Each number is 128 + 24 x the weight over its row's rms, rounded and kept within 0 to 255. Layers, rows and columns count from 0. The size above them is the row's rms in percent of the matrix's.

# layer 10 MLP down (transposed), 192x160, rms 0.157, rows 77-105, columns 0-79
size [106 106  91 106 101 106  97  91 102  99 106  89  86  95 102 106 108  99 103 103  94 105 101 104  94  95  99 100 105]
[[108 125 127 147  94 120 115 108 146 102 154 109 102 118 142 113 105 136 146 117 106 114 137 119 136 129 161 139 159 168 136 158 128 122 195 135  96 106 140 144 116 140 119 152  86  80  95 126 143 145 135 125 115 110 121 119 169  95  95 147 113 113 175 100 107 157 151 127 145  81  75 126 135  73 137 130 156 103 143 139]
 [ 71 111 131 139  90 144 165 161 123 126  84 111 101 134 128 130 130 184 122 125 112 114 145 129 129 121  91 105 113 132 149 143 143 139  84 181 155 203 115 132 129 160 108 145 110 153 124 145 156 145 105 116 123 132 154 140  94 158 157 137 157 123 133 121 132 130 159 123 107 116  91  97 131 157 141  94 138 139 183 130]
 [114 135 136  94 129 106 133 139 133 141 155 158 124  84 164 121  93 132 155 146 161 138 129 159 108 129 130  86 102 148 147  78 144 133 169 108 118 133 136 117 136 118  76 148 148  92 135 103 128 104 155 150 121 124 145 168 142  72 144 113 130  96  82 108 149 185 104  95 119 141 118 155 138 144 119 176 131 131 106 152]
 [130 108 142 169 119 128 150 136 128 125 114 156 100 126 129  94  91 123 103 140 141 104 158 160 164 132 146 157 162 116 143 102 140 130  90 177 127 146 103 143 146 144 107 154 124 126  80 176 204 122 146  74 130 126 119 102 161 121 114 135 100 136 128 102 124 117 144 130  83  85 152 125  99 115 104 154 159 168 180 117]
 [141 133 167 132 143 125 176 146 118  98 116 105 122 106  89 126 103 145 154 134 119 142 135 141 160 166 165 135 147 155 112 121 154 125 180 120 114 150 172 118 158 151 151 110 141  93 108 164 140 136 103 182 104 131 106 161 141 137 109 107  60  98 117 106 134 167 119 148 124 178 128 115 141  80 141 174 128 141 133 144]
 [111 132 134  98 118  96 145 150 120 118 126 110  88 155 165 133  99 169 155 164 159 117 112 144 114 121  86 173 146 193 107 128  80 119 115 159 113 102 107 155 131 128 156 120 197  96 127 113 178 103 170 111 119 128 140 138 131 147 130 107  93 115 134 125 141 135 109  89 108  96 151 152  96  90 161 148 181 136 136 165]
 [102 138 128  82 131 148 121  80 189 142  81 140 118 130 122 147 134 117 108 104  82 107 148  75 113 140 108 131 116 125 137 104 113 139 145 114 123 115  92 144 121 154 110 105 170 121  82 147 154 133 131 118 132 119  80 118 101 142 134 148  92 149 155 133 135  94 116 128 129  91 134 136 127 131 127 112 155 133 132 132]
 [123 125 106 138 134 159 136 161 117 128 113 153 120  64 105 133 143 118 133  98 158 126 115 140 137 171 127 111 167  91 170 156  94 155 147 114 138 117 132 138 124 159 122 148 201 142 135 107 137 158 133 119 122 135 112  93 106 116 119 149  91 161 147 115 149 133 145 148 125 129 154 129 113 153 109 105 123 136 112 119]
 [165 121 112 133 150 121 132 145 122 119 132 117  89  69 143 148 107 145 137  87 124 117 141 127 119 127 165 133 116 136  91 134 156 106 127 140 129 108 150 145 116 136 162 120 176 129 121 108  64 101 118 102  86 110 166 110 123 156 118 144 129 116 143  80 136 131 141 139 129  22 148 110 106 139 150 123 182  81 147 116]
 [125 136 140 128 112 117 138  89 152 167  97  96 171 125 143 126 138 127 100 154 118 119 143 101 103 148 152 148 113 162 123 141  75 102 168 100 116 183  94 129 151 132 139 187 142 128 119 102 131 153 170 125 107 127 135 106 127 134 190 101 168  85 101  91 129 137 145 142 125 115 139 125  99 161 100 118 114 150 131 125]
 [159 138 156 111 124 121 122  98  89 110 121 139 167 115 135 135 161 124 130 108 104 106 134 137 110  98 135 110  96 143 133 129  97 159 154 122 130 138 119 154 148 118 142 105 146  90 125 111  81 209 105 128 131 159 124 148 107 153 103 110 141 105 139 158 116 145 138 133 140 147 109 159  90  88 117 144  86 108  89 158]
 [112 113 102 122  98 109 117  97  93 129 128 138 170  52  99 161 150 143 182 109 132 133 118 126 134 136 131 139  97 139 118 117 149 106  97 119 132 128 111 116 153  90 170 138 184 149 115 140  98 160 135 162 165 151 140 179 137  97 140 171 162  91 148 161  84 154 117 105 124 102 162 124  79 184 106 152 131 130 130 125]
 [ 98 118 144 126 133  99 120 138 130 117 130 137 184 142 112 112 119 122 157 131 104 135 137 151 126 104 148 116 178 128 140 113 159 107 133 137 132 128 141 182 152 134 139 148 131 176 144 130 110 167 139 122 180 116 151 149 154 114  97 117 150  82 133 137 136 115 119 116 138 166 126 120 142 153 113 126  94 136 141 127]
 [122 114  98 124 133 129 154 117 144 119 136 122 130   0 124 131 115 118 125 113 112 160 127 111 128 119 159 119 195 130 152 126 101 109 136 135 138 132 124 111 139 106 101 121 138 147 122 124 115 136 140 110 137 136 144 133 127 110 123 131 157 145 142  94 123 136 136 118 119 133 118 132 138  88 173 136 160 136 163 120]
 [175 115 148 139 133 159 117 101 131 159  93 167 132  95 122 123 153 160 131 151 177 155 132 122 124  99  88 123 139 127 118 100 114 119 133 145 152 123 139 108 106 115 115 133  74 150 137 144  85 135 145 164 144 105 155 150 102 182 150 104 129 132 115 131 133  93 120 130 144 148 117 154 138  99 111 120 103 142 166  69]
 [128 129 124 145 153 132 148 134 159 143 144 114 183 127 155 163  96 130 139 142  96 146 175 127 151 112  84 149 117  96  81 137 132 109  98 121 144 132 171 165  65 120 145  97 136  91 127 134 110 189 114 126 140  83 161 150  71 134 112 122 123 166  94 128 131 127 119 104 138  80 104 128 128 128 126 114 125 125 120 120]
 [124 124 127 126  97 106 105 127 157 134 123 136 136  78 112 108 133 114 148 104 177 110 115  86  53 119 112 133  98 157 138 138 118 119 114 133 129 113  98 149 111 124 133  93  91 161 186 108  88 138 105 175 137  88 129  87  89 142 158 134 130 149 128 119 113 122 131  96 102  85  95 142  90 135 123 107 150 140 151 102]
 [135 171 132  98 126 132 107 105 112 112 108 116 114  95  83 141 133 123 116 115 157  83 139 137 162 111 144  91 117 133 154 182 103 146 112 130  93 120 150 193 130 118 169 130 105  50 165 100 125 161 135 116  86 121 110  91 138 126 159 144 123 108 136 136 118  95 146 176 155  87 113 114 152 130  87 143 154 108  89  98]
 [112  91 111 145 132 144 136 151 174 128 120  99 119 112  97 119 112 177 119 132 160 103 122  99 108 154  58 129 163 116 111 122 121 127 126 138 144 125 138 136  99 131 111 177 126 170  69 161 171 109 125 143 144 125 157 127 120 125 130 138 131 109  76 134 119 101 144 117 100 112  65 151 119  94 143 147  89  95 181 113]
 [130 140 111 145 116 180 133 105 136 142 142 159 128 162 115 150 143 104 133 104 107 134 153 136 176 135 112 176 123  88 174 104 143 110  92 150 182 114 136 149 163  89 149 113 137 105 100 133 194 105 135 117 110 140 126 144 142 136 150 123 128 112  90 160 134 188 131 115 121 132 112 140  93 136 104 165 141 137 128 104]
 [158 127 155 145  95 126 172 118 152 138 118 107 148 126 127 132 128  85 111 136 133 159 146 163 107  86  97 167 202 126  96 154  73 109 154 171 163 121 145 120  95 133 150 166 124  99 110 172 155 101 112 120 150 161  93 134 116 135 125 118 119  85 146 132 159 113 143 119  96 151 142 179 135 133 153 153 123 113 132  99]
 [109 107 106 105 133 103 120 152  82  98 117 130 105 112 102 126  98 166 115 136 157 109 104 124 149 146 131 158 120 142 188 120 144 139 128 103 142 128 161  72 134 118 123 156 137 100 109 114 125  84 147 144 153  93 104  82 125 122 122 118 146 123 160 164 110 131 155 127 135 130 123 175 129  91 137 150 133 133 138 112]
 [ 92 126 112 118 177 111  99 104 105 123 123 114 109 107 139  99 144 121 114  93 133 102 129 135 126 104 170 141 173 153 100 133  99 117 136 153  97 118 114 100 140  91 168 132  73  70 118 126 148 144 157 140 114 117 146 110 118 156 139 154 106 133 107 126  85 111 134 162 152 109  79 126 107 146 167 156 119 121 143 108]
 [ 98 166 125 132 113 124 132 103 146 155 123 170 122 172 127 135 130 148 122 128 100  92 134  99 135 144 139 112 135  99 138 105 121  68 215 135 105 110 133 118 111 126 126 172 103 177 134 130 123 140 102 132 116 153 133 177 153 135 133 185 119 124 101 155  72 142 138 118 134 124 101 103 104  98 129 121  95  83 102 121]
 [168 178 152 158 124 131  88 104 127 152 130 113 168 107 153  87 115 104  89 113 122 171 120 102 155 121 137 135 156 115 128 113 130 169 140 101 161 148 126 123 133 104 147 147 171 118  53 133 108 144 136 121 164 166 132 148  98  93 115 148 136 129 128 131 108 121 129 177 111 139 148 104 106 157  96 172 188 132 125 125]
 [106 119 149 118 119 119 173  88 142 102 107 111 146  81 131  99 121 125 124 127  59 118  77  94 129 147 149 186 161 174 134 120 159 123 106 169 146 153 153 126 126 120 110 122  92 121 140 147 132 138 118  92 115 128  96 132 132  98 113 124 110  98 109 144 156 112 169 128 119 124 137 139 115 136 135  99 103 107 134 116]
 [136 110 142  98 127 104 164 147 142 102 113 151 138 111 100 111 114 155 129 103 107 129 166 126 110 139  77 138 168 143 119 144 111 116 134 144 114 168  91 114 134 137  87  69 183 169 161 164 170 136 123 141  98 122 156 116  95 118 136 125 117 100 145 137 110 118 116 140 166 167  96 176 108 114 128 131 108 108 122 110]
 [141 101 133 164 148 148 111 116 137 105 112  90 121  56 117 111 128 136 105 129 118 113 124 140 179 136 144 130 132 121 115 116 152 106 144 110  87 155 109 145 134  79 115 118 134 113 100 133 104 153 120 174 141 123 104 107 121 111 129 146 175 127 150  86 161 150 156 114 161 102 168 132 107 119 147 159 106 148  96 136]
 [138 164 154 124  98 120 131 121 162  82 138 127 148  94 147  88 120 142 108 155  96 125 137 153  97 125  91  87 100  97 150 147  98 125  85 138  95 114 118 110 163 137 111 151 132 124 127 128 130 137  84 108 130 171 164 102 134  99 143 154 124 141 145 111  98 127 121 127 128 115 135 148 155  92  84 173 163  96 147  96]]
# layer 10 MLP gate, 192x160, rms 0.17, rows 78-105, columns 0-79
size [103  95 105 100 106 101  90 100  93 105  98  95  98 103 103 102 102 107 104  98 102 103  97 102  97  99  99 105]
[[116 183 147 100 100  97 140  74  97 158 151 126 145 131 136 124  95 157 125 132 106  81 127  64 113  96 148 121 118 151 142  92 152 128 120 120 143 125 167  99 138  79 122 150 115 124 140 143 162 161 137 132 171 173  62 143  89 118 120 165 136 109 135 120 109 154  93 118 169 127 155 148 106 110 122 121 143 104 130 181]
 [104 131 111 154 124 109 133 156 173 101 150 123 110 125 155 126 135 147 132 159 164 165 110 129 102 110  76 119 147 119 152  96 170 116 102 126 118 142 110 148 120 122 113 139 114 113 151  94 131 103 137 128 151  95 149 142 144 124  96 109 122 114 100 144 162 122  99 134 114 141 122 132 164 118 137 147 143 101 136 126]
 [107 108  90 117 135 179 111 161 107 129 141 122 109 135  79 136 165 124  98 116 130 210 131 127 159 123  83 144  93 145 124 139 107 116 126 134  86  93 147 107 160 116 127 131  78 126 130 151  89 118 162 124 143 137 111 169 110  94 123 144  81 195 136 145 132 105 131  89 157 146  94 136  86 144 119  94 128 130 115 130]
 [160 142 133 132 133 125  92 162 128 131 120 113 123 125 115 151 144 147 129 132 169 133 127 154 136 136 126 148 106 100 116 117  90 135 152 115 126 121 103 108  77 161 135 163 135 131 146 117 110 101  86 100 126 113 102 152 121 135 171 109 129 134 139 113 177 103 202 120 106 145 128 114 163 148 137 135 178 137 192 121]
 [131 125 135 129 123 130 179 157 171 148 128 116 135 158 158 124 145 125  89 141  97 160 123 117 164  80 122 113  97  80 122 141 100 112 187 125 106 139 105 153 111 102  99 144 124  64 125 110 122 163  90 110 148 117 111 152 120 105 131  98 136 130 133 145 120 136 144 159 123 143 167 107 108 130 193 107 145 125  86 108]
 [132 158 120 160  82 111 106 117 122 141 123  76 155 102 144  92 135 116 159 158 126 136 156 165 150 131 141 138 116 102 158 170 119 157 197 118 103 124 149 133 115 110 135 108 113 101 109 122 133 155 136 157 167 113 137 127  98 109 132 127 137 172 180 102  99 153 125 128 113 103 152 122 122 143  96 168 148  98 130 116]
 [116 183 145 107 137 170 121  78 102 145 126 144 146  98 163 114 114 103 168 142 134 132 148 113  80 155 116 104 138 142 120 139  58 141 134 106 118 129 113 113 173  99 120 142 155 146 136  98 131 119 126 123 139 161 118 152 155  91 141  97 146 111 131 127 152 123 138 137 108 143 155 104 107 100 135 133 155 170  90 100]
 [113 127  73 154 158 163 118 133 196 159 132 120  94 136 114  92 169 145  93 154 162 173 140 116 106 161 103 109 109 146 113 112 174 160 130 111 155 131 163 153 116 122 116 141 136 130 173 113 151 144 111 155 126 127 114 160 136 114 123 153 128 171 153 174 119 146 133 112 132  94 120 133 142 105  93 143 129 165 102 147]
 [ 77 137 129 178 133  94 103 160 147  93 116 138 139 105 129 167 127 132 141 131 149 125 120 166 147 150 133 129  99 104 103  92 161 150 154 107 146 138 158 145 131 107 152 127 154 108  51 150 121 121 110  97 121  87 113 130 130 129  76 123 141 157 127  91 126 155 102 154 101 173 101 151 133 126 130 126 157 133 150 174]
 [ 89 114 123  98 111 109 136 114 147 154 108 106  87 111 110 137 129 107 111 116 173 123 157 179 125 129  89 161 153 115  99 147 150 145 141 117 159 150  81 143 132 103 134 135 121 146 143 123 141 123 173 145 126 124 135 114 129  97  82 167 140 143 128 133 142 132 167 136 143 102 120 135 115  85 165 114 137 130 136 199]
 [153 133 119  97 119  76 148 136 132 113  65 168 127 129 138 180 159 153 118 137 126 144 137 145 153 174 162 114 142  90 120  72 120 153  92 120 118 119 156 134 126 127 147 145 147 131 129 104 147 159 126 170  88  92 118 146 157 112 151 137 146 155 129 109 117  85 164 103 117 105  98 126 136  81  96 123 175 168  98 105]
 [160 130 144 141 138 131 133 142 148 121 166 153 120  86 164 123 112 118 173 128 144 144 132 131  99 161 125 106 149 151 124 119 147 137 107 127 145 136 128 140 143 150 165 147 145 176 135 100 145 149  80  89 109 101  71 111 144 137 150 118 132  75 141 129 156 131 176 125  98 177 122  96 106 139 145 130 149 127 114 121]
 [157 132 139 129 100 143 190 157 146  94 105 179 123 111 131 132 151 142 121 131 112 146 134 143 160 131 109 164 149 132 114 144  82 133  96 141 139 143 149 145 139 119 129 103 153 159 103 119 168 135 155 141 115 129 150 142 116  77 116 122 145 159 150  58 101 127 116  84 129 185 115 152 116 133 145 112 155 139 164 111]
 [140 113  90 148 147  90 115 154 115 106 113 133  91 154 176 116  85 155 119 107 126  89 121 108 114 164  96 135 108 147 167 148 129 149 137 166 170 113  78 113  96 150  60 129 141 152 154 127 121 174 142  74 159 126 101 144 131  85 117  99 113 131 165 144  87 136 157 101 155 130 180 124 107 126 137 158 103 133 137 190]
 [136 126 127  91 129 146 159 152 121 139 137 162 116 104 133  90 151 155 139  97 115 144 127 125 144 113  96 133 155 144 127 107 106 117 125 144 175 143 107 123 170  89  45 126 148  97  76 106 139 110 120 110 154 141 107 170  78 166 113 165 149 142 149 133 110 161  97 135 143 123 177 123 104 118  96 155  70 138 126 112]
 [122  92 129 145 149  92 168 124 139 131 114 168 130 154 112 136 149 115  91 137 137 115 101 161 145 103 159 102 140 130 131  96 111 139 133 140 140 112 149 140 136 125 114 134 104 130  71  97 120 126 159 107 170 123 101 194  72 141 113 156 154 148 134 144  90 169 115 127 168 104 155 163 101  93 104 131 125  79 117  84]
 [139 145 169 132  98 128 114 169 100 125 129 133 115 176 182 140 160 111 111 126 133 112 129 117 115 116 125 112 164 131 136 160 154 123 117 130 132 179 136 143 128 152 135 126 120 126 109 141 100 129 139  90 122 176 105 119 112 151 107 102 173 114 135 104 113 127  80 144  85 134 136  79 135 143 100 133 122 123 126 129]
 [140 114 173 153 142 130 122 123  72  99 127  97 112 171  96 142 147  98 144 140 175 121 136 118 118 128 158 130 147 152 113 127 140  97 154 107 140 138 153 151 112 105 127 193 125 132 120 141 132 167 132 152 126 154  92 161 136 155 174 117 148 168  94 141 141 151 135 156 123  96 114 149 123 165 102 104 121 131 134 180]
 [110 132 124 127 136 120 126 106 119 133 127 121 113  93 143 142 108 105 109  94 106 128 128  91 119 125 137 130 110 132 107 104 146 147 210  93  84 107 129 136 129 142 111 121  98  97 160 139 118 160 149 146 128 118 137 103 180 104  89 147 121 120 104 107 182 199 168  86 117 169 125 106 101 134 133 154 114 146 173 126]
 [117 139  97 102 156 143 139 116 128 124 121 105 119 143 128 149 142 173  89  76 202 155 134 128 142 146 140  90 150 148 125 147 137 130 124 107 152 133 145 165 165 136 132 136  84 127 176  93 102  97 118 133  70 153 137 138 152 100 108 142 135 104 127 101 139 110 100 108  95 127 163 111 123 120 100 187 134 132 149 157]
 [144 102 124 155 145 122 106 120 168 118 153  77  90 156 144 156 132 103 157 107 127 121 143 107 103 159  99 140 134 108 114 134 121 129 173 124 121 145 127 154 167 134  83 129 159 112 143 149 127 141 114 114 119 155 112 118 180  96 154 134 111 120 140 102 139 122 134 143 129 121 162 137 130 106 180  83  92 165 126 135]
 [129 156 142 123  85 123 160 117 127 126 121 119 122 116 171 112 172 116  80 118 141  96 131 112 140  87 136 134 125 128  94 123 115 135 126  95  93 137 158 117 115 152 133 154 119  89 168 103 174 118 139 115 140 160 143 149 133 157 197 106 133 126 125 133 129 142 171 133 136 124  97 111 158 126 128 137  79  97 160  76]
 [130 146  53 126 122 134 115 183 150 119 129 152 160 148 148 139 180 140 111  68 144 139 119 114 130 178 134 111 147 112 143 121  95  99 142 152 170  97 145 125 160 141 104 133  86 115 108 147 139 109 111 109 119 116 137  80 131 159 103 155 150 168 132 116  77 159 144 139  96 123 147 118 126 111 103 132 123 111 140 114]
 [109 139 130 107 126 131 149 131  98  73 139 149 164 108 121  93 122 146 141 104 150 140 177 129 124 139 116  84 142 166 119 137 127 134 144 126  93 106 147 163 111  91  75 127 149 105 121 130 116  75 139 115 132  96 106 137 162 121  94 151 148 207 118 125 185 128 120 107 135 140 134 115 127  72  83 182 110 120  99 118]
 [141 125 144 109 123 127 104 126 117 136 100 122 103 129 118  87 124 175 116 123 124 190  96 177 109 131 146 129 144 156 149 147 132 135 166 135 190 156 148 182 175 137  96 128 125 123  81 149 130 124 123 147 112 111 170 151 112 104 122 134 132 127 114 100 152 121 120  86 123 107 183 105 126  95 112 172 113 142 105 115]
 [145 155 162 146 154 129 104 115 163 146  80 147 131 104 148 125 152 100 154 128 164 142 128 126 157 141 120 172 141  83 161 143 148 127 129 111 115 178 118 147 109 145  96 118 141 145 112 114 139 146 123 128 135 145  97 174 150 146 126 152 117 175 138 133 141 113 132 113 140  94 129 150 151 137 133 151 137 143 120 135]
 [ 87 145 130 135 114 154 125 168 100 102 104 148 116 107 172 175 141 125 132 137 115 125 131 127 136  97 151 121 152 138 135 140 165 138 139 113 114 123 144 117 122 140 122 116 143 162  88 124 176 152 120 139 104  76 143  99 113 170 146 100 136 104 150 107 131  93 122 122 169 110  97 111  83 110 107 100 125 128 135 117]
 [ 98 109 154 151 116 118 159 107 114 110 132 158 160 121 159 101 120 120 139 125  92 114 112 108 118 122 106 153  96 115 105 118 179 155 156 119 162 150 151 127 136 112 143 106  88 150 123 112 141 156 150 102 117 123  48 159 117  96 157 153 111  92 147 145 114 137 134 109 151 109 122 149 133 119 131 104 137 124 146 130]]
# layer 10 MLP up, 192x160, rms 0.175, rows 78-105, columns 0-79
size [104  93 112  94 108 109  92 100  98 106  95  95 103 104 107 105 100 106 105  94 105 101 102  93  95  98 102 108]
[[139 129 127  97 124 148 137 111 108 177 190  85 108 138 102 110 116 135 152 185 105 115 124 106 148 170  86 110 106 146 109 101 109 160  88 133 171 163  98  83  96 137 113 102 153 102 161 155 134  94 137 123 114 128 126 113  79 137 122 137 102 114 113 132 129 109 131 142 160 171 143 167 116 150 125 110 145  81 127 127]
 [113 101  98 130 129  84 136 182 149 102 162 110 163 127 154 155 107  85 125 144 115 114 112 147 128 112 111 126 156 144 108 128 137 112 175 152 136 100 135 147 135 154  92 108 108 153  88 107 161  94 109 108 137 141  93 178 151 104 140 108 145  95 113 136 124 144 114 134 133 155 111 147  98 120 129  84 152 128 140 132]
 [130 122 130 111 139  94 148 157 150 115  85 165 138  69 102 124  92 162 139 116 135 144 130 126 151 133 162 114 152 142 124 129 166 106  96 121 146 124 109 126 143 121 141 125  82 144 139 159 154 101 145 122 111  96 109 104 113 101 135 127  98 124 117  98 100 115 145 150 105 111 137 123 113 176 169 157 144 126 145 165]
 [151 128 174 130 101 123 129 138  93 125 132 197 156 148 161 153 148 156 117 127 114  77  96  99 151 130 150 129 106  78 132 104 149 151 145 120 102 101 113 143 136 157 129 127 139 159 181  71  75 124 126 121  99 121 108 106 131 137 152 151 135 125 115 158 152 163 133 121 134 131 121  80 125 156 143 145 141  78 175 128]
 [170 126 142 139  93 155 142 134 135 150 146  70 111 135  86 135 128 150 105 158 119 122 136 120 150 135 107  96 147  84 168  96 173 108 129 102  79 187 133 142 125 135  79 161 130 114 119 111 128 102 137 164 144 148 128 125  93 153  62 137 120  90 156 146 112 164 112  94 185 137 161 142  78 114 176 134 158 130 122 108]
 [119  76 103 106 161 134 113 124 134 125 156  88 124 121 150 128 115 136  96 139 106 169 116 134 109 131 116 111 144 105 187 140  57  95  83 116 122  78 117 145 153 113 125 126 144 112 122 138 149 135 123 132 171  88 146 130 152 144 103 149 153 156 122 105 152 114 154 106 136 126 116 134 160  98 137 151 121 108  84 114]
 [124 100 116 139 150  96 114 151 151 114 113 110 136 131 195  81  62 103 134 159 134 150 172  98 146 150 118 121 132 150 154 136 137 135 139  84 122 164 103 132 130  98 128 139 142 138 136 130 148 126 116 125 130 134 123 151 135 144 103 144 117 146 150 130 140 123 154  91 125 156 157 132 181  89 110 156 141 101 152 111]
 [160 131 100 142 161 123 108  96 104 129 133 113 186 131 103 142 138 132 109 154 112 160 172  91 113 110 138 151 151 101 125 135 140 131 149  58 135 149 133 163 109 144  77 126 129 164 113 119 125 157 115 120 130 164 136 173 105 143 130 118  92  97  81 139 163  97 113 123 156 150 137 151 120 115 114 165 137 149 137 166]
 [151 147 119  92 169  99 128 129 125 130  65 159 118 165 117 110 110  80 112 141 163 123 122 146 108 125 118 118 139 121 103 134 109  69 157 174  93 139 104 135 134 125 133 117 108 116 147 126 112 114 124 103 111 111 128 101 146 156 117 135 111 150 131 163 114 170 159 111 137 127 135 132 163 121 155 142  79 173 140 142]
 [137 134 130 107 125 126 121 165 135 113 101 124  83 134 129 101 139 118 134 128 134 167 105 152 184 109 133 142 107 112 162 143 131  94 159 122 127 129  96 110 128 112 113 111 149 102 133 106 109 140 128 186 142 123 122 116  94 134  91 146 105 131 138 147 118 159 144  56 124 124 126 103 120 147 105 133 140 110 111 121]
 [109 155 150 146 160 156 172 113 127  99 127 144 128 122 173 140 133 122 128 138 147 168 114 141 142 106 113 123 124 119 134 123 116 115 160 113 134 150 133 134  84 134  80 155 143 111 147 128 167 108 120 121 105 116 143 116 123 125 122 116 146 115 143 153 152 125 148 110 118 174 102 128 112  89 151 160 166 144 122  98]
 [116  91 128 134 164 140 164 120 123 128 110 140 172  97 124 114  91 130 149 144 136 150 128 100 100 155 145 154 164 106 131 168 131 130 137 104 161 149 126 155 158 158  95 131 144 138 149 102 101 115 115 108 125 108 128  96 143  62 130 177 150  91 118 150 138 143 144 118  81 123 114 143 133 127 144 108 124 128 128 113]
 [124 132 169 151 115 181 126 157  99  87  67 140 114 107 117 134 156 133 111 111 162 116 167 107 120 109 133 175 134  87 101 167 145 126  90 161 143 125 141 162 121 110 141 118 134 172 115 123 152 125 148 124  82 127 140 118 124 112 124 116 131 132 154  94 105 138 125 114 145 126 107 179  99  92 144 115 105 126 130 108]
 [188 139 129 139 141 179 135 127 124  96  75 132 151 124  92 106 145 156 146 110 146 142 163 141 106 134 120 140 189 126 153 102 112 163 133 157  85 155 159 140 146 166 166 162 114 129 110 160 163 129 126 135 130 142 139 128 123  91 106 140 142 108 123 122 141 128 105 131 165 167 119 104 121  84 165 125 116  91 134 161]
 [183 139  81 109 117 166 108 136 163 144 159 154 118 105 133 185 109 107 119 107 140 146 123  89 111 156 137 124 124 156 162  90 150 145 126 107 148 108 122 128 134 105 100 131 127 161 153  85 109 137 168 153 127 153 141 106 138 160 106  92 130 134 135 152  72 124 115  92 126 125 137 122 109 148 136 149 101 104  98 149]
 [128 136 143  87 133  83 117 143  94 122 116 126 112 123 166 131 127 151 114 161 110 132 124 111  74  93 153 137 150 133 176 103 125  86 128 138 153 112 130 106  89 138 110 161 109 146 138 169 119 140 143 168 119 144 116 133 169 118 124 154 135 139 118 153 100 151 173 133 108 127  92 153 149 150 116  97 157 142 132 144]
 [ 95 100 110 151 126 147 154 117 151 104 115 141 100 149 114 150 133 161 120 154 132 113 162 117 155 164 136 132 100 148 115 103 127 144  69 144 149 108 110  83 143 122 102 131 119 104 153 178 159 118  98 152 142 159  93 123 104 163 107  92 140 125 100 117 115 118 132 116 107 143 136 141 102 117 140 109 122 153 188 154]
 [136  89 120 114 106 126  79 136  99 109 135 129 120 119 118 114 145  71  94 112 121 119 115  97 103 120 110 144  93  94 181 106 155  93 172 153 137 152 118 147 130 111 132 114 131 112 156 120 131 160 108 194 148 159 157 113  94 114 113 135 148 149 106 143 149 112 141 137 151 114 167 135 140 127 133 159 171 129 127 138]
 [124 133 201 127 119 108  84 121 184 112 133 111 108 121  99 110 105 147 114 100 138 125 147 165  99 122 127 138 104 131 162 108 138 109  78 108 102 168 152 128 131 162 146 142 172 117 118 128 136 109 119 145 150 143  71 132  80 132 138 113 157 143 122 155 166 114 145 115 110 125 149 124 163 147 115 115 102 106 121 172]
 [136 144 118 142 173 158 110 181 113 144 153 176 138 147 150 161 128 142 148 141 125 107 147  80 163 157 136  93 100 162  97 111 132  58 114 122 119 135 138 105 111 184 123 138 119 128 134 133  88 165 140  96 146 119 147  89 149 162 125 117 171  99 124 123 169 121 149 111 146 131 123 142 131 125 106 107 116 113 130 143]
 [144 142 150 125 111 100 132 112 138 169 137 178 163  77  95 131 134 105 159 145 147 140 133 158 117 113  89 145 134 166 123 170  98 131 109 125 143 159 111 123 143 142 142 157 121 126 170 142 138 124 149 156 129 146 131 132 138 164  95 131 126 141 132 136 120 123 141 151 122 160 105 158 133 137  70 131 143 102  97 144]
 [144 133 151 109 118 128  86 124 121 144 133 102 133 149 137 169  61 103 117 118 117 131 130 126 124 151  94 121 108 153 156 141 144 123 112  72  84 170 150 142 135 138 117  65 118 147 131 122  73 134  47 143 142 156 127  91  96 117  98 145 135 138 138  94 141 112  75 171 143 142 171 140 150 167 134 140 117 113 141 121]
 [137 140 175 149  43 126 110 158 119 112 102 145 108 104 118 112 122 128 126 123 105 110 134 163 150 117 113 149 116 135 146 117  89 201 126 102 110 160 153 115 121  98 110 117 159  76 158 157 105 135 136 110  95 128 140 145 125 124 108 169  93 135 134 134 157 106 147 124  99 169 105 109 122 117 132 125 149 173 126 141]
 [151 138 129 151  90 138 168 110 126 137 130 135 133 130 166 162 130 135 124 144 111 121 111 135 130 108 120 145 113 149 172 140 128 134 142 120 149 151 144 122 119 152 131 103 125  94 152  72 114 135 145 138 138 139 162 136 131 157 113 132 179 139  75 122  99 145 106 162 104  98  83 197 165 136 125 104 146  98 175 122]
 [174 167  99 108 122 107 117 148 129 139 158 119 113 129 150 109 142  69 121 132 214 123 109 103 172 138 148  99 178 119 123 135 154 150 126 116 132 138 145 153 129 138 127  96 143  63  72 144 112 125 103 200 143 150 152 129 110 147 103 143 109 132 178 141 130 110 120 111 118 107  95 116 148 126 129 101 126 163 144 111]
 [139 115 102 117 125 161 120 113 141 139 119 133 137 126  98 118 164 101 132 159 116 129 141 116 113 156 138 158 119 126 143 145 119 103 145 159 139  96 192 134 133 117 115 134 139 126 138 132 131 115 168 154 150 119  89 146 131 129 107 156 131 116  73 139 117 145 122 147  98  76 122 124 139  61 122 144 139 177 137  99]
 [161 119 133 153 150 104 105  97  86 199 127 153  96  98 133 147 139 109 201 153 103 129 122 131 117 165 100 143 126 122 132 147  96 133 105 147 129 153 174 105 159 125 146 159 123 155 143 166 111 115 107 131 142 144 153 105 113 103 149 130 141 123  93 125 137 130  86 133  94 103 105 162 145 137 134 166 120 145 132 197]
 [ 97 111 173 101 103 157 162 166 151 109 154 117 109 106 159 128  78 142 103 101 123 119  98  79 128 141 109 166 141 141 115 135 134 172 119 141  77 109  79 113 141 115 141 138  56 140 161 152 131 145 102 161 136 111 125 133 137 120 114 123 135 142  97 103 122 106 140 179 124 180 139 117 156 102 186 148  92  97 119 149]]